Weights of a small transformer language model.
Size: 15 layers, width 128, 2 heads of 64, MLP 256 tanh GELU, vocabulary 4311, 2.58M parameters.
Architecture: LayerNorm before each block, learned positions, biases, tied embeddings.
Each number is 128 + 24 x the weight over its row's rms, rounded and kept within 0 to 255. Layers, rows and columns count from 0. Numbers have three digits each. The size before them is the row's rms in percent of the matrix's.

# layer 12 attention key, 128x128, rms 0.0968, rows 0-108, columns 0-127
085:120162156136120131126109123132090132157135099089136174157130125138092138132096081130095114152127106114078184124152095135104133111128145148137116099156122142131141140116146151094114168136119146150149105154133123153107112112064142154196145105143133117157153077122128137140147108114114103158151120103127100123107147120108110092111134128112096151103118165158119106064089113136087121143110
084:177125147126126123114180149161187136132108135087132100118110153106083113114108072191138152103109162147116149113147136117115141167128158140120137149096091146103108130106118128116121146131128142126143164129187091131105097117161133103119153119109077145148162130134145099147185112152111127082142159126103160146132127125129140088116140094101099149152115115144117112130129104129146119094137
091:117164139167120128126112126148164118153131091124123082157159152110142135127119106095122148120145084108133087107103112134104125052103134121115096106066128120193143161148119145149111146150116127137105110090123121108120112129109136134110158158100121140124109127139076121164168167169174088137152143136138120125110129135156116116098132133163153115125086123144120101145178126101135148117155
087:153138105172122067145132114138136155147109118114140167129098114143131142100114104134146119143165143117131086172159168180118161102135107136140150100167095163145136160160134145110152100126118172102121126095117129133134118130134065120153148079117128084079126132090128147099143156101125111143132128119133106106130119083130134121106155133167097168138134129116157160134143119154104147168155
086:130104145089133125123130126150087093116123126128161146110130139130156082126128115109130155143135130078154134116085149154113128106134121125136109101125177121110090130159165093100163098191129122119128095161133100150133150126148097153089154123126127131177164106149131155103119120124088105148149175129149112136152087129155145099138166099138129095087125091149171148146117124132080144155099
090:128146127087137096107091123154133117156091127151138111124138147117156113086104091149140120130148138151112129139142128113152130134136143162075131130155109154143086114154121152119090176122069140127130126151177122118139117115112114148185150104159103129142122124125132139165116152121162096152113157115126135127075089113172126097150190118121119128131087100145070121144135152112083120091131
082:128064171096119143133122096124119102140141119170146104134099124101133146132151167126141129101145126128143118125117122099151108152147136211113164141102192109119163154080127116110113169141132132141104137087124114137167161141135119140152139112149146096113138111134136115135142141125152114104146146170111124095139110121148168146105083074139128118167096134133120106172140154104144086138141
089:134126163152125173142142120121121137112106158143072118140136129165164129116115110127160117102128109139110158158135112088125119121154163160114162120126090051069131153097136135140132135119143146135168136114169158112120143083125138143102109107095137082097137119131119142130145130119119134111163157115074118121139122142157133105112152083127167114122148058091149101149140161120149123149123
093:090097123136147134143119140116134123149154156136089104098114128144139101137165128123093153125177139163095157106096119170085119105113095132151152157128088092136073166137091166146134142128117144144120145091157136125121103100150111171119126172125102111145106134149123140102116136083122112146168155115124102062147130092131157129104112153110172100145130136129133119139125140105093133133077
084:119121128150167150106109106108109164116145124121104086105142082130145182147138144100150134131122080120115121138139156101107155127089135114127133141124161145087105140086154105148171090113168157118095140155127135149120119125131128106098120133093191110121118127128130131142141159141108150147119074129088170109129119158148109099146072167122101090108139096108152163134127140149151161136100
078:149109094078103128154123136123116151103100149134120160114106139120115163137158120120160103080130158134133115134095105132109126145135182170131160097146115140101100141101138133167177141116116110143140107116099135125158148142101111104143088105105171105106135123105173154114112182094129163126147113144125167146141111093140147163107102136149107089154143149167165170117114139125178124124138
092:086107130136082113085109140168146118129159141127126111136125125170153132161142118083157142116139110094129152135095128115110147096123133152112118159128142150109121080107135177168154104142127145087176136129133123160144104161132129166136140133109119120130135091100094084097098158084119115141126135111133140115090128166142132105116129101178120172153121062146132171103141115133138165139106
084:108114133114141102108129152124124117111120077141107126186107109120124165109126100101149131143087139115157136150103106126127131169164160105151137143125132171085094103154130115107128091197117185109135120096154094135172117108135120132119129146153091167139102154166098143107095144157154104093112142113109101113132116126121096126144129109123118095106161086114109123137096116106085127098106
091:135153171149150123123124177103137155071136109134171103147135122117103117107125132110059109088133125106132092122156119101105132153094126123116137116109156141123127145129132127162116108082099102134173113108087133120174161131136098082092115163113144101183135107106141136066151149095133121124155078123130131138153124150164109152148107129119136102115155120101171146134110138121141123143143
088:133113165091108139096161144105121112116134114143111152140149172164142120101122154081130116099131100109125154148126160101097126152129143169139088112136136113131108086113154143143164127107119156114151122063115090129143124103098116150181170110122089134162153165138132086151138150115178115203118107125098132125135103156128136129118162165098122128147164125151129140138149131150136114114143
087:123167122146118094128137121148191138137125141132100121127081162165118109111100131142150123127137107095137098140109120083129107121108155206126064135123118156157170130156108096127104117099133109116189108081136121120124102119103124163132118128153101104123123157083096114150112076088145121162133131106106091149133129158143144111126124102140120099128150122121135175145130101122121150123149
087:154126150110138138152125135108170137087115125153141130101207148124127131101101109135147158117129112160134139122151136127122155124166191137105138156112116120138123138151155085150110121128104119100161143118128165130113135156156127142152168090162170105137126149129123128099142149109135093120104120113133122154122127157108171112089138165128079140085131143094075167096157094127106081137109
089:127117151131100140164156154119105117065123118161118126148161103130125137081100174130104167150094079117140141137126142126073119110153147091133152101104134137142152131128102149135127127158105121128087122083141156159154179147126091118103145146103145125161136114124104158148138103110131122124143160119088143121117079143138137190118152107091147127115156147124162087093142128136154104138103
085:125125134127129122122114126081124133140124177118152118187156092102125095178156111129103108089095147123108094161142157165118113093116126085134114167145136142134109129129137124104125084135122128130131086129159118123144097165156069114105121145118133157128135125133079156123147173174147152129132093090144125152116122190122133111096130082147074121125124137146152138148117120156155107116145
087:171109141103110142119139121133113104093116122113135136188127095112133153153108117167149076154095153106125127117104123084105174169139163148139107106141125166138129161153120141117116191154113191125097134099152143145135109110099159139170168079148139149150115159114145099136164148125131157150143129136097146134143130141149135159144158115148122147168117148147069121128122122123114132118122
082:130100122124150105137125118114155151133126134136094163112131145117112163104146134124129139150150130146146159103166119129147074127122127123142123153168139127106126119128128090109099170119097114097169109126159083145078105113148076134112062173145127172114115153141140125135113097106184103060122164132177098112119105168102144141102130155113128131129147083150124143115130122134100110146118
094:122145142105114135145128136152144111146105131146162115133119111177128141123120108122081091115143151145171144165150096148163119105130129169099092140096124119129122187131109136132132171118119119166141111068140177110144132092117104099153121127157118131113121114102105173153093131153100141150101126180155107086123105125114138106096147114154134114113140098128080172132095077100104127121125
088:110134148059147137114131161167117133122136094104100143132138102104143154122126134091147150125145158132133125147098105170110118133115094123120111103108099126138106151143080089149144161124135162129128057128137115125125134062124115150104099104132111109161106144145131142126100138109095135088133104120082119132125173104183146113151153143122136096164096143174107135146149119118106097091153
088:087102163071110129131134119123173128099128129125150148121128114073151146132141150147149120147125131137124117105067131122118148115094139185131158130130112099090146153102167150148171158129130116124123117121120116141111149111155127121198125075127149153132095116115147134127168164146145148083135156173127137136145087123163149149084127127132120114129122115126135178167129134089143141156094
092:128161118110152122133103118136089087121124133081128155124094120117096122103100187125151139138130154131122103102185113180159120096174144101128117117110154145107117150120113147113149114122146095137160128119154147107102157130159120112139162170091188153084108112171103129141110132137102111152148182138151139137098135114109147158108156176112164094136123134124105148116146134127163114125115
097:100132091181111125157170169095122167076161158133154100136148123101080122114115152125122129148092138120157113089165130137118096144099135147091161125127141150138134132144086132158111147100105141154132143102084143136102141129094151097121130127153143115117131116136137087104116142126152177125136105053123113135116094133158100120116123147145115101102158139083166166149105127129147135137120
087:167104160136159096174160105080141111138152104172133115161163094160109132165124149091133103131102116152138114103133128165124074146133146131152130154102184114143154131125128133142148124123122137146124120151128105155112103135163142142113127114116113149121122141145180129159144110111119144125124072104131094183143090104104122108156105131130119146176131197095137162118096129105125121109135
091:102199107113159107123159146124143163176138120120157069145128139118084118100141128160125096151145168102125154149158108093105125099102136081117110107147114145137157144153153149134141149139134086123164125131145144141137165168098160121064108140092151112128163094129136123133127124155129140108141128121175155162129160130107115119109083126103094155104132124120142118113140093115122141107155
087:113135153145107140117098139098130080180136138133141158143134084165121166132164122138102115138125129120138188119113124132134089071163143134128111134103127116106088149155131109137128084134133090134100157120126142137140107086153175101115100125137137167111146111144132176165113142107136140100136146142149066147105125145075138075117118114117132116096135120120159140088131104083127098141144
090:131171112139086119143097137107076129162108106099156144095077171125113125101129083139105146142150109134112110192167108096142157143129160112116089140143122125139105123161153132109164132097127148149116109138089150122121123102154154109141116126112132159079123124128112076102113113144124120117143158130106123141106136098148132122159150113116170111132081129130156102077169127121077133142155
088:113159078137101130080133180110126120111130134123145130099171115133125117123140075160142134080115134163139105162148157107152125109133104140112095122088104124122129196126128151148123110127125130130097128117143108161149103106095117143055089140115123109136123149127118138124161149097104108138119134141103135107123134105160142111075175162099165126129156103140135126100165101111148133116077
093:157107105131108113151137209113119118111125150137110090104155157189085110113121149131107113114110079157128137101108118133146142100113151103132137154151103102118155130096131169141137108128088119135118114128130157096119089147107135126170119158122152165100111126106131072100160139112131121148105088164126163102126108101133139173158114114098118164117132175107164127114150102113131100124116
089:115112127150157119108116085101164129137085105132114146189139116123158120128125088120103125169124175118099121130117127146120115141132142123113128165157135142166166104146089136183130171139127157074131133114130120133133086152125131138133139111146143123140172151121189151161132110138120109118115134086146107123117158166096118077169167133131093168133110073131113120137106119156098126158132
088:157115145095112138126169141123112137114092143101144132070170159160110123128142136090149156141090168122132102137138111155170117134117151130135135128105122130121114084149129137152142163174088111106123185169151153118109135109176146150158148117147173177122111143127104073143137114172099092110105114113123151130150148132152096128143139156162153183099131147119116111120141149135114127121124
086:141117120125110152088124133114148127162165085144098131116156120173151103136106154130114110148132114069117104109116119158104123137103150153124104151110102123132143150144107108084117116155138161109068105109167143105142155106132116122146115118153118108139122111082123131110113135154136173098186160116159106111115083150158148115150124143144143115113071067167126127141154120108088135093130
077:156137127159105104114176108114126101124113147148112131104140181113138104119148093128121157141101068168132127121144155084157148124134145146116132147134121118161149120175166134159134119141068100075126138092137149146119123145122107178127098114129146126143175142123119110155138123104144100137116137117067097145153120114118135113115174149142102165097165113132165160174130128103145120149108
081:106100145162116158133186121110084121072143139153136132129162135152133165184143175133164116089123116138156125127161143138141136060160134123112147142124143148098139134129167122176132099139106083112147143119101104145163083172121088143097093129157133128130170116121146107136126132135135142123109080084139110147135135112108143137116096129133131165152135141136146120098123142139178146120119
083:135095139154162119151153147089111100143154133126111114159092115129121136102108181151096084128149152119138127116140133143104082096149098117142092144129165122122124135081131134102123116107133165177104096150115095124120189123129127127094140140148169154108096132166152116101147097122107160076143105106124130130163143129097111156115087111102152084144121129104172149102129135104152131133160
086:104081117167125131146130139116130095075109115150058137153135103139123147133139147162140142105127081147079140131086141140146133177092119129142105157154136096110133106071142154125093098099173092112131122114106156135113089168102092139084152095127166122098159127123147105133161136116132116154135121156123137154114133103150146148116120133129099183147107143116158120149133131137126119103129
095:154093134165164139105066127131154151151137110141133088099130117090120106137157148127117132139137076153148102141098110139164124158130106112138120158131156111091146132125151105083123147127095086132151112144109171124145094181151136107098146102121140136145103104135102175124108079180162150135131148138111151139115092130110081113165127134163132142094115144136109132092132126087136097108140
078:158144112117151152082101102110148096145115093116130150153131143158118112102123137137130145161130158152125103154122106148104125138159162122100119163097145101150145192144128117094110132136157136098108115117145136138101154207177135114125147174122068137089108141149131107092095119147124161115148167135121100161119120137134123098144151132113181131097105119100099115154127127131087112110134
085:140122099112160178093095080110143124104162139088097126140131113145153137124150111120122084132131139103127105108103139155104151120131119110170126130159138170100145104117156121082134144133134136104110090118165079118164120116160121093130071119104163097098120143113119091070126146129119098147121125151139121151103148156143143081123131122165126088159116138169123114106137185132139152137140
083:181133139154114100083110128144133133125119126141141112114146097160164084116119185126117135073120110178141184095100107117148123133147155175149131130116093121119166142159147128152121086120132157107109139096166112137132152111123072104114110144150161134156142131099111131162164119124147155122140113108106156097176104109135145104102130139109112135139158128103176124127104109148138130169105
085:127115135096156150114115134077126098125117115115123109143116141078123141137132080105085151104111117123123147125137116147108124147126116148116075098127110140144119149151132097093148122101152178151095096150105105138155175144130123155086085133149118164095146143134116118114107150138138142151149138154167108104105133141165102104149113136145143115091101116137166087170132138119084058082123
083:150082152120134143099150103118123081124147080165112116138138125125114081193140120151087182157096119135145136146109140128140148145133135133162106150095121142124155123169116121104139135122163138105175100093116137112109086126081150132112190109156119139100097139109133119133144112135112150165125128096142123131138119092118152158190146141159105157131137114112105119144130107145089102158129
091:102159145111117156113114130132115138123100105118109143135126148151176118099132143151105134134124177115153094131160089105141161103144117143116124153130082167139130102167137088115174153189109123157181134117154127171126119147148128160143160092132096096144137126183091165121126140139108089161097163092135118164154111101123128130105155111106147135106111111131088135126107117131099123096143
091:110069091139120112131123129134138113068134134130127135131140073145137107179130125155121070111175121144114125144162181082144148112153121142113140119137101142161135154120134209148144105155112071094160135131114122135113112163102130092161127112107167110117122142090158116147158139132116124164108133127119138136135144146114152111157113173123124131176123085134123126127106118142146138117124
091:127167114144096096147105119121137134128158126132136128110100152152153151128128145141133135124115153159151098151154165109130131106110109102109159151153081142103133142129104135152143084116137133147096152102128099113126128130117092105090181140108170112095092111116125148092101095093094144138137098126124194123179133112129162125143126159097121117110104151103201116151151160161157106160134
097:132129121112164147122112148133089079110125144146151133126101111099118148103106129154101129162119128139139141116123140147126152165141117099074169129107159144125096115118142136104147112112160073111090128124133132156119137151167094137114092157120171120116162145150156111151120106117113121086132126112152162151112153134151081091137135126130063088118156169135109095144158192126151087121120
084:166125093105154139120136114092136151140136137088137114135156143167124115118087132100124127144131110102094103154167140150122149172127122075105169119135097163162120073125140116123140127137165117126129120130103146104127141126126115134087151097147134067139106124127148149121145093116139114136101118109142153150104169159162083075124120201126138174127110125113133169096145137155132165129138
077:092098138124128153149162111103104097105146158105130125167145137125139138114130138093138107142125122137143163099098109107104119110149106122164105153146129137081140188172099117106080164143113136123130115089088118104126173123137136138115148140149144123157169101161186154164098122149159137133134074180111127147114082113090119112126116121116131092177150137123117118130099126092125119125140
081:137129088126134148108118130135121133165103138117146141149126164079092105136108083145088128127109107124101136127079125129125112117127125090124110123129131185166112141148165122131135137105153117182117092138137145113140145102131161118116156141136090121100142148119134098129133115125133117138118149124176134149077186168100134074141142117152148123160053126168074146141138135116105124097095
095:163112117123112162162117143135084087080106126081141148116093129114117148090115127110095107077129168095125158075123083085124131118172106161169158157130108107162150155145154118138129138155132105134133151103145123152134139119152133151153136091124139140110133148106174098105180124139116103151091132144104081121131148116120108124103125086102105116143129151099139118140112107160098111127135
087:150157135101136091142144074136127134136091099171128162128145118152097122137130109133131120128145147144128108160119096097179122168168190120148139141150132133145147128157137116129105139126075134123161081182167129149093088138151120120158159119128129157138179118121145109134140152082161092125120107120138131150107113084156132106134154163095141141118136146099101141108171108110107123156138
084:139146114117137126158144103112106152133098139127116088141110169080137127115147177110115173159146116140157155110128110164135132116104105114121121123153118117126185168103111123127069154133136112159116121145121167172136164119139096105143091128136156120139128097128151164118096110133142091151165162131093122091149114121135145116147173163131153125067147091129140087156168143099118108136141
087:128137092095105124141154132131155153176123129140184112180141108136093089133086142132105099089170139112051146114147124138122122115134160121095145094135158174167117145116120151089133132150128129141168089144120166122130126116110161144095156105130106110092114134150140112112141137165143126119137137109173155142160140157126104122105100157135118134111096178147121148114104139146099119112159
088:129135088163138140128107109106106138148135117155140124108159099095157114154137128151104150096140121127116122168140129178148124159115162162140149149124136157109121162118130147148141124152093103095144158140139118141138100169135160130155132133126140173104107123134107160155133106111114097156092135102153114146128085085086114168115090082131125113078169080182144149158160112145140126162109
088:110122138122144086153104115103108102105104102133093132131191103149166138203156105129080129150159088120136131145092120145124093109110109108145147152114110126127185112135150124107107101161119159101133163122106145180099131145153116159122112127145115143152109139115134146148142134138115092102151113119160111138122126168119111120097111119148152125097157148115127090114107143097156063121151
091:129107137121139131131136136131085130132116114114135116163085112118127130110112111096127153085134144102130143108105121115112116139109088122169123107093164158089127083081106173117123117157108165108090179154143143138114175111125103126138100132131148169129112135151178123078133121119106113099116137087132138123133171143139072154157120088133164105153107132139115078150109127099121074112120
083:114153151144181092146090128135166141178144143163108175104138093145129116145178091111109176159142123092091131163108154129090107101138140108102108145145120173151080137125138138104107144176098148124151126133150158096150088155113095121137107138109141176127114135121115158114147128147125100128132145082149127143104104123104107132132143143159087152111116120108161133126126108100130124157112
083:148106136108098126091097127143101136104139114105095140153142117128122130132148048091156101148136175177124164138096132125132121094118071126156130120117141152102073134123174147112123125123139165133113117137150110140122121158111093111113084194091129130156149125115149135142147169141159091117156106141136114145114107141131127136140112163160104115107108098150127124176124114098149144098097
085:116167128113183096136144144135124099147144085117104153093135080115077119136151119173130156170146120156081103152204117140112116143152126136110150101111142153129163148125076158142132169106129104136105096164137124112122122136141122136153130103120088152097142102114159136123136082143107138085119162124120123131136125103082110122119126140148123140148115133128135154097155107129115127068105
090:136114149142115128138108144090142124100123143145128135125184116130158152150134130130132116127113107129086143112077112123130109121106094140176150092135094138129108127132123160088112127101123133113145132124146131166146095131146103094201146146149124117161156131108142106105162139133156077131116095113098112151115114136123151074121151101144074123150176097078170122160124144083151102125096
090:133116151114119151120150178101130128128137130155143135076158157114122144081107145075133158094119106134146094121090128114096167163073100141123130125126119156146104139084139139155142112147144139147129133141108174143172152108140115100139141145063134150141106131114134136130121158102128151121171162147129119136076122097158139177131093068101181139127151098122145121116130132125128133140129
096:133130091144105103157129117149146100109117066135120149160133146128117139104122160143124129139092146123150074130158142149112131152162183128120143113144132170131140145157132116129136132116127147153172083149153142135118111147105143153126125120136131137086154152164122096103111136113105166154181104130139070174148164074100156134123184167133126116165107165135139146126126109123147144127169
110:117124137182080124166133133134105185138102111087143082108122134145119146140145142132098151125127088144161095147135161160131120084095110135087116103116110125168139113137136168137114144108125128190131126101150134149129100127111135168061139178137104114123123103130122128145169126134109113168129148103146102173138138110124148161079135104157149175112135108129131151112142114159127111116121
107:136106148108094166170191113149134091085107098076112115129115126147156111086147140095116101099116115194174142137119120089136169101136140159133116144135164117145165160094110105149144147142121167154132161102136131098126143121148125149108119133137148135089122131091111109150171118154165118140092105144119119132143149124151142125088140115113151120069124129129105123160107142128103120149136
123:128164097179133152150116175096121107127085199092133114142074168157092093129100145136142140162131142115098136139142143160085112124134131145102109123108134174166140131120099168114118137131122098130131126147141152136102160124108116143145085137144161104148108111159167103159156114103114184100137165096124107157124146116115121112110138120131142126168125146130128146148147131149172108108140
103:128106144113092104147129124169155167097146128109138149116089154088111148137119115111109097147118107105146119111107086155097141130128105107132109139142129131139102094093133125118135157129140176117129112129153124145108177119156131118092118149120158141134127109132143139125178108095133126168121113099182192115133161195164120158143134145124103120130165153136122126110188119156121094083093
110:146132140128121119114110160118127107146121137131156164091136154139121098118111101161143113097112075124108160122153120118140183140126145152079141134139098160112106151175122156133161131107148124098171160092126152129149111149099174132129104116128161149136142153090109100135162110141122126146153126112111107164117141109160152113107185091062140124157124157124110124102147094122176086126150
109:129118158080118128127156116150154138124129155179114085137154130133184104146112116103172162115129162129137086102133099157168099108110151156102162139113149095153137137098111127116122144159085106123125149096131132126182132136181111107124119134142125123121152127153112132105152147148112110136097127143108099134129119177124096134096156137089162155173108123073109135104094113117105134170142
104:083095153109113144130157141120117103125118107133116127173150078104173155128142099071088142135121129125124095120120140124147138125114133166138170117095152151142126130107110144095125157142130099150133124112115127101107118146154118135186117148126096142120143144082099116114110140145103114099141116168117182105117118117092173162111174110150116174107084159134117187143129132083121139130144
095:168087150135090126144153120093143140124131125096091115106047153143162145121128151064127148133148099121136148114134106114122111098138118156116153132169111110134154140101121167139122135139118191150116119101127132141133157146144131151105097117082130128093144142125142123136165138182123087143151120147150128153175121120154121127101153081131176143097112109135143118138163143141129135091090
114:097095113146160119157123182111135107125133135099122109148117136103154124148142131156160135160180185178092165113127133156110136100092143106163142145168135088107114089141083123125107141137142107098106138171172108124117129124154094125118121122122124143125138155142129154127123097127074114116159159099134090096161143087088148103120119157109115106138146146123124183138125120132159104122111
106:121108117072118127154161114158123213119087159112153134087173156120127099165128147139143129118114116157140161099084104112132124102114108144121124112154094087125148110147161112122162113148118094153118120095124168122150106133161125147149141123129116167134134142137114181118092108116086121100154132136136113083143144115119127157094118094120152098143152150118087130118157145149168109133126
110:142146142156098117149156142120129158057134124103120127148098134132121146161150117166129067131118142092141096125141178173117121108115114131158148134116134132176125113116145141139134146124113134061154091176112140138119123135106161149082132145093140144105129135100162102120199144105155105127133132101115186119131133110116153148145114121126073134102125125162126106149123144113162098131116
121:124102122171152144126137126097114131069149117114129170143135127131153141140151120151113137089054156163110130132126140146137147180120105104117168161137140158134163127125144124123136121103143167127109136116127133106131114169129167092163128098106117131148123116161174103101129092157113147119107087099090120133144149121117185117125083141150121090133103128146105174139106130173139133176146
112:115147147126145094138094140141111110151180102112149136153098170118144143101107102151166129143122105133115176100140110113115172099109123141078103167110137154083113120143134143131125131140133167145116118121157075124092122114114163128139132143162121143147154106141142089102095141143139167153128106151152148119075175136160125151154155129123104146160105130153168172107149098145106107099159
102:099158144095096168118144137127072098120110152123126139167170098121112151145124093126120144150138114151192142113120109122149146164138111128151119133114134110144093169123089130147132157120144149161119148135098148130103153037144135123130129181122150136107141140139094153140131113102099108095142128151118121098088089145120139096150102082102158091135142106134144157143103139097116130133110
110:158168151145135139132139096171111125120117107183120130131156101127138142095118150125135110123096142123205112135132131135142123138152134155115166106161103129104142166155187131192112147125115133120146129097145085126112095104130125086149135174165146116112104146121090120135126159115132130121160123118147103110123088080118136136109145134106108123153146065104139167169121130103102132106145
112:140091107158110115137127145142156109128139103127104130134161105104116125165136112122103127084139130120148154087099135145183085154137087134155134133141146130108108104103073133098155154119105169124112132097151132133167118068176115147123143116146109158103107120105149168046155118113128117098110129143143144102123111097125174151142171151129129149133120125153128153149117118105143085138108
102:158149114177077137152129119091155127115166097116100148123152103125150128101152161146164138155127156132139154147138140130117164089127109128164126081127132118133178147143150086129115097091150128121117133125113117134154089112112126125044141162159114122145147128126118139157129114153164117151089112104103116142142139104124151103125101148152151120093141099103150120154176153165148088114158
117:130170106113099104114107120158116141177083149112097141109090153157103102091092132150123116116131174128129166109084129111117078109126128104113104125153105107149110136142104193152147106109110129139116160096113185133143131134156124140139098104161147134143081105081115157088129132123117141104116135123153120102129102155123106123119136092137166131113129063100122114116140118112143110164143
107:153123162132084082148133124134121116143152172109127145160145110191139118176171127143108127094154131140130159120144122135163089126142114092163095103112126122141142115136146080151126118070143136134124139128147156109189102136110142138092132172116131128117126097117096150128152140142142150138085147132099073149133092150145127090149132115151147158160122119110154092147086094135129132151143
107:124098111133122162165128137121122188143131091143125145119147131134118129143180135120108159108146185153096112080178129136113132106121157100110168089159142119138156131187120184104134128118145135150094123132113154111113160169135161131106156118098122134086152144166107109111127153108111111169150127102160135133121126075093161134113118119168106130123105146132130107077119119126121128104132
125:147094092160096164084113115123112142080125138101129080110121124118156109180129123114154127118127089091134122108102116150135118134104097112099090136109167098124142139148109142126133094098156117121129137116163164156124152159151115166147093129129134143160134104111155138137124148113073150112102127164085115145134164160128105077104092142163144092136163163157135152151162137141163135133133
114:135125091132151139147133143104142126086113088184133104099165133135107092108145106103152131137182100148126182134131152097161171139100123152129125116123134069148136172153131147122123145076121150126150139139112106126126130112115128131098132158117098158121149140144138126101118153109142142196142127148111086121129069100115158082147134138107121124144123144079127117108130112085123088100117
105:116126155103143145175140079130156110106102176172107111102148127072147116175178140129150152127162112147118131078131112151143153145127102142137138111136128122120106133169117108144110163120117130104117141146131108144143144102096115128104146095112146090126101173140123159103120132111134114125139126109147181108137168124155106132127091141131120085113163136111077064119167154129119095153107
111:141127103127132123131116159122112135142133104083175162157139170112089131091107156124110099111114163120134126109160140135144151147185103128131165114145101126145129121115109158135116141168089124191128145155105108111138132148138162091180136108104125148171135160136101113090143140114144169129116155116133125106112144141075128146137106113158165085131101136165087155140073130151111125148140
105:128137093109134124146130121111124142122101096119148121106124178097122090101070150126173097103114130154112185104113097135096151121119135106134162099153089119135136177143124137124117125109109108095122113135161108151106136152144139135039116110141121114121107164138130134164121147093132132154154081139140128089127147089159163110120117147106127106122167153095121126084127135135151082112113
114:149134086132138094095139167115134130091133114136152138168117142113149134166116164108140114115115171124117145107125125151094154161122104110118121056154150122109134140160129149128171104107168124153069123138154045118081139132175149087140132130087105134150144149129148121056118128128128151119136140133118153142145160111132138127142142150136166103144145151134114105113152116127145109109117
120:178109148126139147139153102114130099138146122121103151111135131086135167127127149090074129133113163136155125134112115126127090105172098117134115154104110125108133132110122117121129118155172122144125151111096127138159156122145113122116130125118120190163162146149137141124093117132135114061130105116145143109125151171096103137122042107101147134129100090123075143141072141155151130149156
105:142173139119108144142142078155100179119109141161122148166137119123094089161148149068113124108144158115091164094101103150152108120143151126124096143153095125144159130121162142120102137157127125139130121130121200148162104149123154147134122085097136142112139166133134142120157151146112098106125141146150104121122108145059129133094115139111149132146107136135101143155062134132132105135112
103:113112131117124139138131155128115147106114054145125168104140141134164124055103135143140090140083182152161099120134128134130150107134136144092155142115123116127167112108124137149111145099136133153139159067141134089125122131145138111129138128147153128079143119154062111129120106134116122096115147107168070108109104081121135169123149091160134128135124132135107177128146134147133133103110
102:152126117135140125132095099141134150154112089124159153080126092096198121091119148128139105128132156113117147088104122109179138160134137134128105160160165125073117156111122097127141151150144195146131176151112115122116138104120105139165103138139129125138082135115151140113087130172099140103104115135132116137116107120117123166120125125110167101091101105146114135161143159144116165152091
111:107164139152160143091157127147134134140125154117126109148117141097132139183070136133152073098084132126087150118113126100119113115123105148143093144069085093110095131085145120112166127140114152089159118114126097125158127143099117115154154130119143139160157152124130132162166186136136124147123102162120149100102125171141112146141149114109097133128143126146131125147094122125176141147086
107:132128119191066156114129107124118101059132130212119125106132079120168144122129162125132165131118115130132145121122127154104104193170106113146129124099157131120105134152151111132137131121163100102149127074129143111121122125139102129161114140129102123158121126106140135128114100108106168103076126122129113153119138137118128137143084111148167095102141139137124168142143156134155160150129
106:148183108177147134139130117123113111192132122148129096107125117133122133154139132174101121138177115142091121166152143134124108084149161091148143087115099138130101126170156109122123109124128128111130120149128154121095126144104131127087142147165124114123141130152112177144081082137113101105153158095116096148129124121080126086159110128125117161120113107089137056143094109134113125135134
110:113132144109135117139137099097114126115132125110120174135150158130134146105098132122154119158109191159138127127093111112082130126132120135115143142102121096114138155094124133128114132167103076130114142162147122149143090123137078111145158109148103106151148098148126162139146117131119159115154130118128072104165144105112109106122083139111182098102142148167071130153067141110135155159174
114:142101169124132137101153168135138113133107144151142075108096123097124122188103126115165085097114099126134086160159105127125153173138128145110177131093156142125103143137122087108118144180078081139171114111117152089147122140113106116142126092136138097096144079126151117131161094136115127134127123160085114118144146123138163145112153099125148145146119153102150115105166132126136120136112
110:132117111083094093120133161097100121101099144158104195130147157123137113086145124098176139130139102166140115147127098102112147169105144154156063114140130130119132095129141092118143138084118132106117139077108174111167116101169108158103111133131121172132142127114115103120132152113125145084127122123089138146148131123165133123138140112145124139091143130091132106128137077111125091153150
113:127118084158166130149116082147126144120144110155075061081092092167182130084135159124152099118123198146092159109130110137135143140121139098106146130129142129141132112136143155133122138146107155113092131114178106119171112150148101125106126160119149129138132150127131132107139152128106119174119089111120142116118095158133119132106121161153108148109153168109130120175132155109140133153128
120:066132101152103142143139146177182094133091145129139147147120134152116105133122122151136126098156125129113125168099145093122094108165116141118131125137132146158106095160161105123141129117098098114137136119091119128120106141122143148182151095101102120179177131129098112168138119104132143120133154132096099154141157124116145157099103118150123192166106162077104115136111122100137164123117
098:122105135112148075115144098128124183068090127141140164145149140156160105145180104119142170101126149118124123083105116136120120152110117146115106116119133112133139087136149154123078161121105102117131106119139162143147127190142110143147114108129151141123130090112181135160181119088113107129154140150098125170144127143116087146143157131110107138115126154089103118128140166146131085131133
123:111143182122181148126100127095128105102105075133103147155132090099096129102142120096111102113150090120135112123099151168126131124158145110163159149098154092147129124142146094102100155151095081106131105148103124130139107104123128126090144174147144173120161130173113177136144116126125107148147143153152111111120098133120123146136129151164111124117148155144162183126098140116142104152161
113:140138126126128100132083145134129130162076163113177156108104122157132139131087119084135121118123160154172098129120106105156129113128161098112169136098153132141086153115122126098145135155170138138125123161088144116082106165131129133143131131111151107090097106108127154127164110111127125120116091179120131099131095158111103172126163123174140113163136130112160101145064118142143127135149
107:138131139106119085171100110151128088145097119137111072074151099153099120106133125166119152128108137167143133118164144117161134098109135068069157172124134136105113184122071118124124120123163137128111152133131139116081189100115136113150162137140129150112112132118088152129122118128116134106104121132104155108133118103165145105107148158101131158167131152121144152130147131149136104142129
121:100061152121134129103098149138151106124125123157109128099117146100122116147124117139141186152117125122177062133103178166180111141148140111092163135127145140124085117100106121098106127137116147112149113127117163134121107086150085129155144144123101145136121123132147139080141111123091103080123161113139122101153109092105153155164115119146098079129117151129113174145145147134128133148135
117:109129133106118163117166088163095147098132076174160118117142129117172135164108145103149075134101091104146131104158126151125145160121137145107141159129154144080187124137131150123110154184106122133098133130113144122143153138152090120138169094147108143148150144138121089161110138149113122146116084145123129147148141115114127154126157163103102114113142147104111128068098136132093137102145